Weights of a small transformer language model: MLP 1024 SwiGLU, no biases in attention or MLP.
Each number is 128 + 24 x the weight over its row's rms, rounded and kept within 0 to 255. Layers, rows and columns count from 0. The size above them is the row's rms in percent of the matrix's.

# layer 6 MLP up, 1024x512, rms 0.0216, rows 977-1023, columns 480-511
size [100  88  93 104  83 106  96 102 120  89 104  97 111 100  87  88 116  93 102  83 109 102 105 108  93 109 105 108  97  95  93 118 109  96  97  99  94 106  98 101  87 106  90  96 113 110 100]
[[123  90 137 156 129 124 119 134 152 147 166 103 141  78 109 165  77 164 128 124 153 128  82 135  92 101 112 108 176 122 123 157]
 [143  93 173 159 119 106 141 121 114  92  84 121 106 131 126 125 127 108 136 117  84 126  99 147 112 111 131  96 145 153 133 154]
 [ 86 151 161 125 139 135 171  98 109 127 136 154 136 109  90 111 129 131 143 129 168 119 113 136 122 121 130 148 150  75 108 132]
 [131 133 119 109 158 110 129 106 108 115 151 118 141 120 108 119 125 131  92 141 159 104 146 161 110 122  96 143 101 122 150 100]
 [167  96 146 144 121 143 104 114  89 111 115 137 125 131 134  95 101 132  94 118 159 127 100 157  96 111  92 140 133 143 116 131]
 [152 104 127 123 129  83 135 124 168 120 172 138 134  98 120 115  92 111 141 136  95 129 116 141 134 111  95 160 110 135 108 162]
 [129 158 177 141 109 113 162 134 122  83  88 175 156 160 186 121 133  91 160 145 129 143 143 156 117 127 142 138 133 140 123 140]
 [134 130 130 138 100 107 114 150 133 109 111  62 132 126  98 156 154 144 129 160 125 117  76 101 126  90 124 129 154  95  77  91]
 [121 146 117  99 117 132 116 174 154 123 176  84  91 155 118  96 173 161 119 125  84 143 160 110 126  94 122 120 109 144 102 148]
 [147 127 137 131 127 162 181 146 119 135  90 120 136 143 160 138 114 134 112 133  80  86 145 126 196 102 127 161 150 137 134 130]
 [ 88 123 173 158  87 104  70  90 159 155 167 111 120  94 153  95 126  95 147 133  99 132 110  86 116 144 118 117 136 104 140 134]
 [ 90 182 123 152 101 151 136 141 137 104  69 125 167 176 157  95 126 145 125 143  93 127 128 169 138 106  99 133 156 133 118 137]
 [134 127 122 115 111 143 127 125 103 133 129 128  70 178 111 151 110 161 122 140 109 122 126 135 160 150 174 157 137  87 138 103]
 [144 167 100 152 156 114  98 138  98 127 132 128  84 153 101 136 140 111 138 147 124 100 112 128 128 188 126 128 124 138 114  89]
 [158 132 111 110 158  98 101 126 116 116 148 136 103  96  81 127 155 124 110  54 182 119 114 104 130 154 147 164 124 138 132  85]
 [127 123  91 129 129 137 113 105 127 142 158 119 120  86  98 141 119 186  63 140 136 146 118 143 107 139  95 141 105 116 128 101]
 [173 122 106 136  93 136  97 120 116 129 141 107 137 123 132 131 163 120 137 121 121 117 119 155 109 111 108 122 145 114 113  99]
 [133 157 130 129  71 127 105  92 131 138 102 146 122 154 126 140 172 107 145 146 146 117 159 132 166 168 147 118 141 111 105 129]
 [153 150 160  95 133 117 132 127 138 114 115 113 129 124 157 135 113 119 113 141 128 105 118 136 157  93 119 107  91 139 115 134]
 [161 133 155 128 151 164 134 103 141 161  96  64 100 159 120 122 171 122 126 168  86  89 143  93 126 113 146 105 127 122 135 190]
 [126 107 150 118 105 123 152 133 158 118 119 152 119  92 166 125 101 120 126  99  59 148 138 113 105 135 102 103 173 146 121 145]
 [157  90  94 144 161 142 135 168 156 110 100 116 158 155 115 153 126 138 117 115 135 147 159  97 132 179 143 118  77 112 155  78]
 [ 81 177 131 138 129 107 140 116 153 123 146 138 136 127 160 130 160 104 106 105 131 130 129 105 121 150 161 124 126 133 140 108]
 [151 116 114  79 124 148 141  98 125 119 129 115 112 116 133 138 138 123 147  90 152 173 101 138 169 144 147 127 103 109 157 144]
 [108 189 109 141 145 125  86 154 129  88 130 107 174  99 137 126 135 105 115 131 142 139 155 135 109 128 139  97 137 155  92 108]
 [163 146  89 176 138 123 129 114 132 115 149 126  88 114  93 151 121 117 150 138 127 113 163  82 109 158  82 103  86 152 137  95]
 [116 126 146  94 123 189 171 117  86 120 133 139  76 133 108 100 168 117 133 123 100 115 152 176 106 130 146 125 121 108 110 104]
 [ 92 170  86 145 146 145 105  93 142 126 167 175 158 103 124 131 190 137 112 125 126 132 147 166 108 100 123 143 146  87 118  94]
 [105 133 133  89 132 124 114  97 143 101 150 133 152  99 164 104 138 144 112 127 135 119 142 108 128 154 137 111 156 104  99 123]
 [142 140 102 106 134  85  94 137 107 112 155  81 122 158 146 127 122 118 132  73 106 146 143 119 110 142 141 116 144 121 107 110]
 [128 145 122 140 131 126 150 126 130 136 116 140 111 149 135 112 121 145 115 107 148 116 106 155 133 125 167 145 170 115 141 142]
 [112 109 133 181 129 112 144 146 155 125 118 115 122 146  99  82  97  94 174  85 117 161 118 140 130 104 119 129 117 125 137 150]
 [145 134  94 116 115 118 143 132 143 158 154 117 122 158 112 144 135 130 167 120 127 141 119 141 120 117 107 129 140  75 109 145]
 [121 143 172 119 136 125 195 166 119  98 141 127 135 128 144 103  96  89 184 134  78 138 149 127 170 123 142 128 136 141 115 140]
 [109  87 155 147 145 115 128 158 129 106 101 119 124 174 164 131 140 150 132 140 168 112  56 127  73 115 139 123 146 160 110  78]
 [ 93 142 140 124 138 159  96 152 110  75 118 116 140 111 154  99 125 145 137 117 113 135 135 145 122 110 144  99 127 122 125 151]
 [ 95 114 124 136 169 146 114 119 150 133 179 150 135 133 137 131  92  91 153 111 134 107 122 118 140 119 135 127 154 149 126 140]
 [ 81 132 119 130 166 120 125 144 143 132 102 138 138 122 142 113 139 105 112 127 136 111 155 123 109 150 152 143 111 140 107 102]
 [121 150 106 133 122 172 139 148 137 163 122 143 148 131  91 132 149 131  97 132 147 124 143 137  98 120 100 102 141 129 109  95]
 [147 171 115 182 134 161 152 123 145 132 109 120 108 130 122 137 130 114 130 100 123  82 116 148 108 118 136 123 151 172 122 155]
 [159 126  83 107 115 149 146 135 128 121 148 130 114 154 112 126 131  82 131 100 129 110 101  97 115 142 119 159 124 100 149 164]
 [141 138  96 167 108 165 121 156 114 130  96 119 114  91 113 151 108 128  95 136 168 114 102 147 124 128 114 118 133 174 130 171]
 [113  91 142 137 129 117 122  97 139 154  78 140 129 171  92 118 102 110 156 139 111 138 140 132  98 100 148 150 146  92 126 177]
 [117 152 126 118 122 118 134 125 118 178 131 137 151 122 130 160 116 109 139 140 104 129  87 138  70 101 144 109 127 132 140 137]
 [158 158 131 162 124 124  88 138  94 129 117 142 142 153 112 118 136 126 170 109  94  94 163 114  99 153 143  98 103 148 134 149]
 [119 165 107 120 104 138  86 139 110 112 132 165 106 132  96 157 163 125 122 107 172 123 116 118 158 118 137 147 129 133 142 124]
 [135 127 117 112 105 112 201 120 109 139 129 166 100 175 117 118 118 112 139 128 129 120 119 123 104 130 179 119 133 107 172 178]]
# layer 6 MLP down (transposed), 1024x512, rms 0.0198, rows 977-1023, columns 480-511
size [101  94  85 107  88 116  94 107 118  94 104 101 117  99  89  95 118  96 101  76 105 103 102 114  91 110 109 111  88 101 100 121 106  98  98  99  99 108 102 104  87 110  89  97 113 106 101]
[[153 106 139  97 115 138 123 135 154 140 131 120 147 127 115 113 136 114 127 158 122 154  70 131 177 118 163 145 105 138 125 100]
 [171 169 160 163  82 113 118 127 141 141  90 140  96 108 120 129 160 107 158 148  77 120 143 152 142 127 157 171 105 122 111 132]
 [176 132  89 141 137 164  99 106 120 127 123 124 164 113 136 144 140 105 158 158  79 103 153 162 110 116 100 113  91 143 155 169]
 [ 87 114 128 129 101 167  92 106 157 144 128 169 188 108 159 108  99 144 132 150 116 108 184 114 171 152 103 139 109 121 117 145]
 [120 149 137 114 116 135  99 121 169 128  98 120 158 118 145 103 146 102  96 121 192 110 111 151 109 128 125 130  97 104 144  98]
 [121 126 146 145 160 138 124 118 150 126 143 137 156 133 122 109 109  95 162 104  90 148 125 112 166  95 121 182 121 155 130 146]
 [128 148  98 135 125 192 128 133 115 129 176 155 127 169  86 137 131 179 117 156  88  96 142 112 123 131 136 106 121  87 104  79]
 [144 110 125 117 105  89 123 125 178 116 105  89 127 135 146 152 157  97 135 155 126 131 109 117 125 137 158 121 113 143 187  82]
 [127 116 133 127 116 108  99 106 116 153 171  75  83 163 133 120 130 135 148 123 128 161  92 131 125  87 151 122 134 117 129 120]
 [153 113 162 112  89 156 129 158 118 114 134 102 152 162 124 111 145 157 152 144 154  95 108 122 195 105 109 120 106 154 128 141]
 [115 118 128 127 202  58 114 119 152 114 151 172 125 122 139 147 125 124 110 139 137 117 134 124 148 150 147 176 160 114 109 118]
 [127  90 184 119 106 126 115 110 177 143 159 147 116 142 126 128 124 127 155 108 159 135 117 166 156 114 111 162  90 130 112  92]
 [ 78 151 119 134 116 148 135 115 151 109 151 156 172 133 135 156  99 137 147 119 152  94 153 148 128 176  89 142 138 139 156 123]
 [ 93 145 150 125  95  91 121 115 170 144 123 139 123 158 138 102 147 119 121 139 152 126 125 136 124 117 167 160 144 140 135 128]
 [101 142 141  99 127  88  93 120 117 132 118 132 197 172 127 118 117 143 129 148 150 117 129 159 132 100 106 131  90 160 102 113]
 [155 142 140 121 102 128 106 162 173 145 171 125 112 122 108 138 112 178 140 128 202 136 122 146 112 152 145 108 156 104 105  97]
 [130 163 127 140 119 159 110 139 128 149 147 141 106 155 133 132 163 125 161  83 143  89 132 124 111 135 114  80 144 137 131 108]
 [136  87 148 129 122 139 167 117 137  85  97 137  79 135 138 150 221 115 142 138 141  98 152 146 130 134  66 120 110 135 104 127]
 [122 122 142 117 163 145 133 142 129 104 148 113 125 155 144 124 121 104 173 127 174  84  77 145 133 136 128 110 152  82 115 123]
 [101 146 124 156 159 144 179  93 120 143 137 114 106 143 157 168 121 155 123 118 143 153 124 128 133 141 147  75 129 112 128 146]
 [138 143  77  78 143 124 115 139 138 150 161 104 118 122 121 100 117 152 126 155 176 130 117 116  88 155 157 125 122 120 120  81]
 [157 106 117 132 162 125 123 116 154 111 167  94 113 165 151 133 116 126 115  86 124 166 120 119 152 193 143 150 147 128 129 147]
 [139  92  86 120 146 168 184  96 138 133 148 102 118 118 122 136 115 140  77  87 180  98 129 150  88  95 139 147 135 131 162 111]
 [116 157 152 104 111 150  98 113 155 116 121 143 103 128 114  96 146 154 124 109 157 144 130 164 134  78 123 167 121 125 120 142]
 [145 134 124 139 101 155 151 114 159  83 115 174 168 136 169 136 155 105 161 155 129 134 123 111 103 103 173 167 122 111 148 109]
 [158 114 170 118  84 115 102 144 154 142 159 129  88 128  81 109  92 125 114 100  99 119 110 159 134 115 139 124 106 156 144 159]
 [138 139 131 108 108 173 109 150 156 104 125 126 103 173 162 133 121  78 150 127 117 149 168 103 104 133 138 152 109 112 110 123]
 [128 154 123 164 140 141 115  78 107 144 134 128 141 119 111 145 152 149 103 106 135 127 142 133 113 114 113 104 137 129 124 117]
 [141 123 129 128 143  86 174 118 127 155 135 107 128 160 163 161 125 116 119 125 137 106 111 179 138  84 147 113 103 113 131 139]
 [148 148 116  95 100  77 158 133 112 130  43 147  92 114 160  97 111 140 117 145 152  89 143 139 134 141 111 120 129 143 138 130]
 [ 82 126 121 126  94 151 127 152 123 144 153 126 104 132 144  93 134 135 107 145 120 117 139 119 135 134 125 148 132  96 129 149]
 [100  91 144 136  91 123  85 154 106 116 122 132 114 105 119 149 100 114 120 136 165 125 127 138 208 132 133 157  99 133 149 152]
 [125 132 115 150 147 109 135 181 125 136 101 115 159 125 143 129 168 125 133 111 148 172 168 120 141 134 114 136 106 125 139 147]
 [100 134 152 155 172 161 125 167 134 136 123 131 140 143 112 123 136 146 125 117  48  90 139 103 168 132 115 159 124 141 154 196]
 [113 100  69 154 145 108 133 162 171 117 147 131  95 128 172 142 152 136 115 150 131 121 163 140 138  91 145  86 127 109 107 149]
 [145  96 138 112 128 118  86 129 137 108 145 129 150 153 122 153  97 123 142 112 177  99 159 141 150 125 120 166  97 140 128  55]
 [118 157 158 132 183 130  82 125 106 141 169 114  87 118 141 174 111 114 152 110 110  89  89 118 104 156 116 129 133 132 136 137]
 [ 97 108 124  94 150 130 111 159 125 100 147 124 118  83 151 149 156 105  97 128 115 126 101 135 132  99 139 127 122 113 142 162]
 [124 134 137 151 166 168 187  78  74 113 133 144 105 131 105 112 126 155 159 139 139 147 132 129 107 127  95 110 122 180  88 136]
 [148 174 167 136 152 152 135 143 180 112 121 152 115 148 136 135 126 103 182 127  96 107 101 138 101 132 133 151 139 123 124 101]
 [138 125 147 163 151 144 135 133 128 151 124 170 151 119 169 109 141  74 143 144 133  95 120 141 129 207 118 134 118 169 133 146]
 [127 112 146 141 160 152 141 120 150 127  98 130 121 108 117 120 113 118 128 151  89 104 125  81 152 109 104 158 138 123 167 133]
 [139  80 119 145 159 138 170 129 130 108  98 103  89 137  95 112 108 181 115 129 123 162  97 116 126 132 138 113 154 132 121 131]
 [144  95 134 137 111 124 130 156 141 114  92 123  75 109 155 146 109 125 126 148 144 138  99 105 109 112 119 139 146 143 113  99]
 [128 173 154 178 110 110 139 133  80 127 104 143 160 106 143 119  92 147 110 106 156 129 121 132 158 172  97 121  65 138 135 160]
 [101 135 154 156  92 128 122 136  96 122 144 142 148 111 119 182 132 171 118 138 117 101 142 154 168 133 111 114 126  85 175 148]
 [139 132 133 132 123 108  83  99  84 142 106 122 105 129 143 118 118 153 120 127 136 145  77 125 116 114 152 182 101 128  99 123]]
# layer 6 MLP gate, 1024x512, rms 0.0226, rows 978-1023, columns 480-511
size [ 90  88 105  90  98  89 105 137  96 110 101 120 101  89  90 128  90  97  85  99 100 105 103 103 110 105 108  91  97  94 115 123  93  96 100  99 107  92 100  86 100  87  97 116 109 102]
[[135 155 152  88 136 129 123 117 155  92 176 139 126 137 122 143 121 119 152 147 151 112 140 126 166 128 137 139 144 102 132 169]
 [119 115 119 114 149 134 128 198 131 146 132 188 130 137 125 170 140 133 114  81 110 117 157 114 124 151 130 108 148 116 127 105]
 [120 113 125 136 122 132 120 136 104 153 151 135 144 146 136 142 105 103 129 125 115 137 152 130 125 143 131 109  97 124 202 121]
 [115  85 144 123 170 126 184 136 126 129 157 159 113 106 133 126 101 116 155 123 110 123 132 123 145  99 123 159 162 131 113 120]
 [ 85 166 147 136 149 180 146 117 125 138  93 140 129 133 141 134 134  98 142 135 130  96 148 110 156 104 151 135 116 181 169 125]
 [102 133 102 121 141 105 115 124 128  88 128 147 173 110 142 134 132  95 150 163 142 163 135 100 109 123 110 122 140 130 173 145]
 [128 149 120 141 104 136 137 138 123 142 136 147 152 137 137  82 131 167 139 136 151 156 185 125 126 130 127 131 129 163 118 110]
 [141  80 145 136  91  71 106 149 153 131 126 124  95 120 123 125 111  99 172 101 122 151 124 118 127 124 120 143 153 165 142 184]
 [143  81 117 153 168 130 140 143 176  74 160 136  89 104 141 129  98 143 165 162 150 127  90 134 196 163 146 126 105 135 100 107]
 [ 92 137 133 115 155 156  94 155 135 121 154 146 133 150 128 117 146 137 121 209 151 137 114 102 149 114 144 152 154 130 100 139]
 [123 121 158 143 145  99 104 109  96 168 209 170  94 102 107 142 139 119 123 117 119  82 128 122 150 125 139 143 115 135 131 118]
 [131 134 143 130 126  96 166 145 138 142  97 140 158 124 126 151 122  88 144 134 121 138 175 130 159 162 145 132 126 159 143 120]
 [133 109 137 164 125 122 119 100 159 114  91  81 145 135 122  95 147 121 130 125 105  86 117 116 171 106 142 161 144 145 146 120]
 [114 115 102 121 162 147 130 128 122 101 166 127 105 110 102 154 134 113 125  98 147  97 159 128 139 168 156 169 159 136 121 155]
 [114  91 109 118 134 147 142 117 156 114 171  77 115  59 124 131 137 127 102 143 113 127 117 134 117 133 148 185  94 135 127 134]
 [107 193 116 125 173 132 117 115 153 110 103 121  81  96 160 117 115 154 148 146  80 142 168 132 158 154 160 153  94  88 131 130]
 [143 128 129 186 184 155 179 133 152 129 139 167 122 110 122 112 148 111  89 122 103 109 121 136 171 114 115 174 128 130 113 116]
 [154 114 145 144 120 120 149 101  86 126  63 167  98 129  93 130 121 117 145 117  92 102 149 119 166 164 107 128 131 129  72 146]
 [ 82  97 114 153 181 128 145 150 109 106 112 168  95 113 129 138  93 135 154 140 187 158  93 134 129 171 164 138 123 129  86 113]
 [151 169 111 132 102 126 142 123 137 143 119  89 107 159 164 134 120 107 138 139 113 117 112 152 145 108 125  96 137 118 110 130]
 [155 123 107 135 139 150 123 156 141 136 126 142 112 121 104 110 113 124 141 128 124 116 165 134 133 129 143 140 120 148 159  92]
 [114 135 121 129 167 108 137 137 115 133 117 139 157 167  96 163 121 143 102 145 115 141 162 129 116 177 120 118 173 140 144 103]
 [ 84 125 147 144 129 133 123 168 116 119 108  98 142 153 161 134 105 110 144 150 131 104 145 113 122 128 138 133 109 161 112 111]
 [142 122 127 113 139 122 130 141 122 121 145  88 106  90  92  92 132 169 152 168 157 120 131 116 186  98 147 100  89 114 119 120]
 [ 77 115  93 153 156  78  95  82 101 161 162 134 123  66 130 132 111 144 150 101 154 152  90 111  99  99 144 132 169 122 125 137]
 [ 88 120 146 132 114 112 130 147 130 131 124 126 161  62 159 142 105 103 106 113 119 121 132 130 118 142 120 121 112 114 144 133]
 [132  85 131 142 157 148 100 141 132 144 144 128 138 136 119 172 152  90 146 163 119 151  94 102 130  83 126 106 110 129  83 192]
 [112 104 152 110 109 135 149 102 133 128  93 101 138 165 155 121 125 153 144  95 155 149  68 115  80 117 196 125 168 108 125 130]
 [142 116 148 131 179 120 131 123 118 114 131 126 148 140  86 136 131 112 131  80  91 110 173 113 132 124 158 174 149 104 109 115]
 [122 150 124 111 141 139 157 128 151 136 134 147 121 111 153 131 108 120 110 129 142 123 138 126 156  97 162 183 134 142 150 136]
 [134 151 121 147 109 112 109 127 147 117 123 117 135 144 107 156 105  98 127 134 123 121 120  87 127  95 153 115 153 122 159 123]
 [139 169 118 141 122 142 151  87 120 126 108 108 123  84 121 142 118 106 131 157 134 101 130 107 147  88 108 159 114 109 142 125]
 [109 117 121 120 135 145  81 109 137 116  99 112 104 128 116 147 148 120 110 156 115  95 106 104 156 116 123 159 127 111 136 130]
 [130 110 114 153 100 138 175 135 145 102 126 123 139 104 107  97 133  89 120 102 104 167  99 120  86 178 121 122 128 127 132 121]
 [155 110 142 133 142 104 101 139  79 151 150 140 124 113 104 145 126 135 156 147 142 155 132 160 179 143  96 145 150 109 136  96]
 [ 96  90 141 168 173 157 126 153 131 141 131 137 110 131 124 189 108 114 181 152  74 157 144 124 122 109 160  96  76 107 141 115]
 [ 70 124  99 124 145 142 137 128 143 113 126 155 148 171 149 133 139  89 139 153 146 102 131 142  82 109 146 117 140 184 138 115]
 [143 139 104 118 128 164 135 142 138 135 117 122 145 104 123 166 174 108 115 172 118 113 130 132 120 129 135 152 110 173 119 124]
 [136 179 134  97 143 124 102 111 163 109 145  96 153 138 141 103 130 147 178  94 137 127 154  93 125 147 177 157 141 144 161 164]
 [105  86 136 121 108 144 154 134 129 105  93 113 129 148 173 163  97  92 148 105 117 143 151  74 123 159  80 136 107 130 167 121]
 [113 117  93 142 132 139 115 141 125 109  96 113 157 141 144 148  90 142 149 141 130 129 165  88 144 139  98  99 109 102 131 126]
 [127 127 117 153 185 135 147 152 170 121 125 125 100 123 114 142 101 151 124 142 120 135 117 149 137 188 117 126 100  69 157 153]
 [137 118 140 142 158 152 125 140 111 105  92 143 148  93 114 112  92 107 142 117 126 121 129  86 108 125 130 102 132 137 109 103]
 [116 120 133 110 145 112 111 140 178 146 139 119 162 116 156 105 115 165 130 136 130 112 122 140 161  96 115 145  91 136 143 143]
 [127 117 111 104 161 104 134 169 182  89 154 148 121 119 158  90 125 144  86 124 128 134 150  63 202 111 132 117 140 101 153 174]
 [ 92 145 155 131 116 107  94 151 125 125 142 127 109  90 158 136  93 124 120 112 101 136 116  86 133 145 150 146 178  81  93 105]]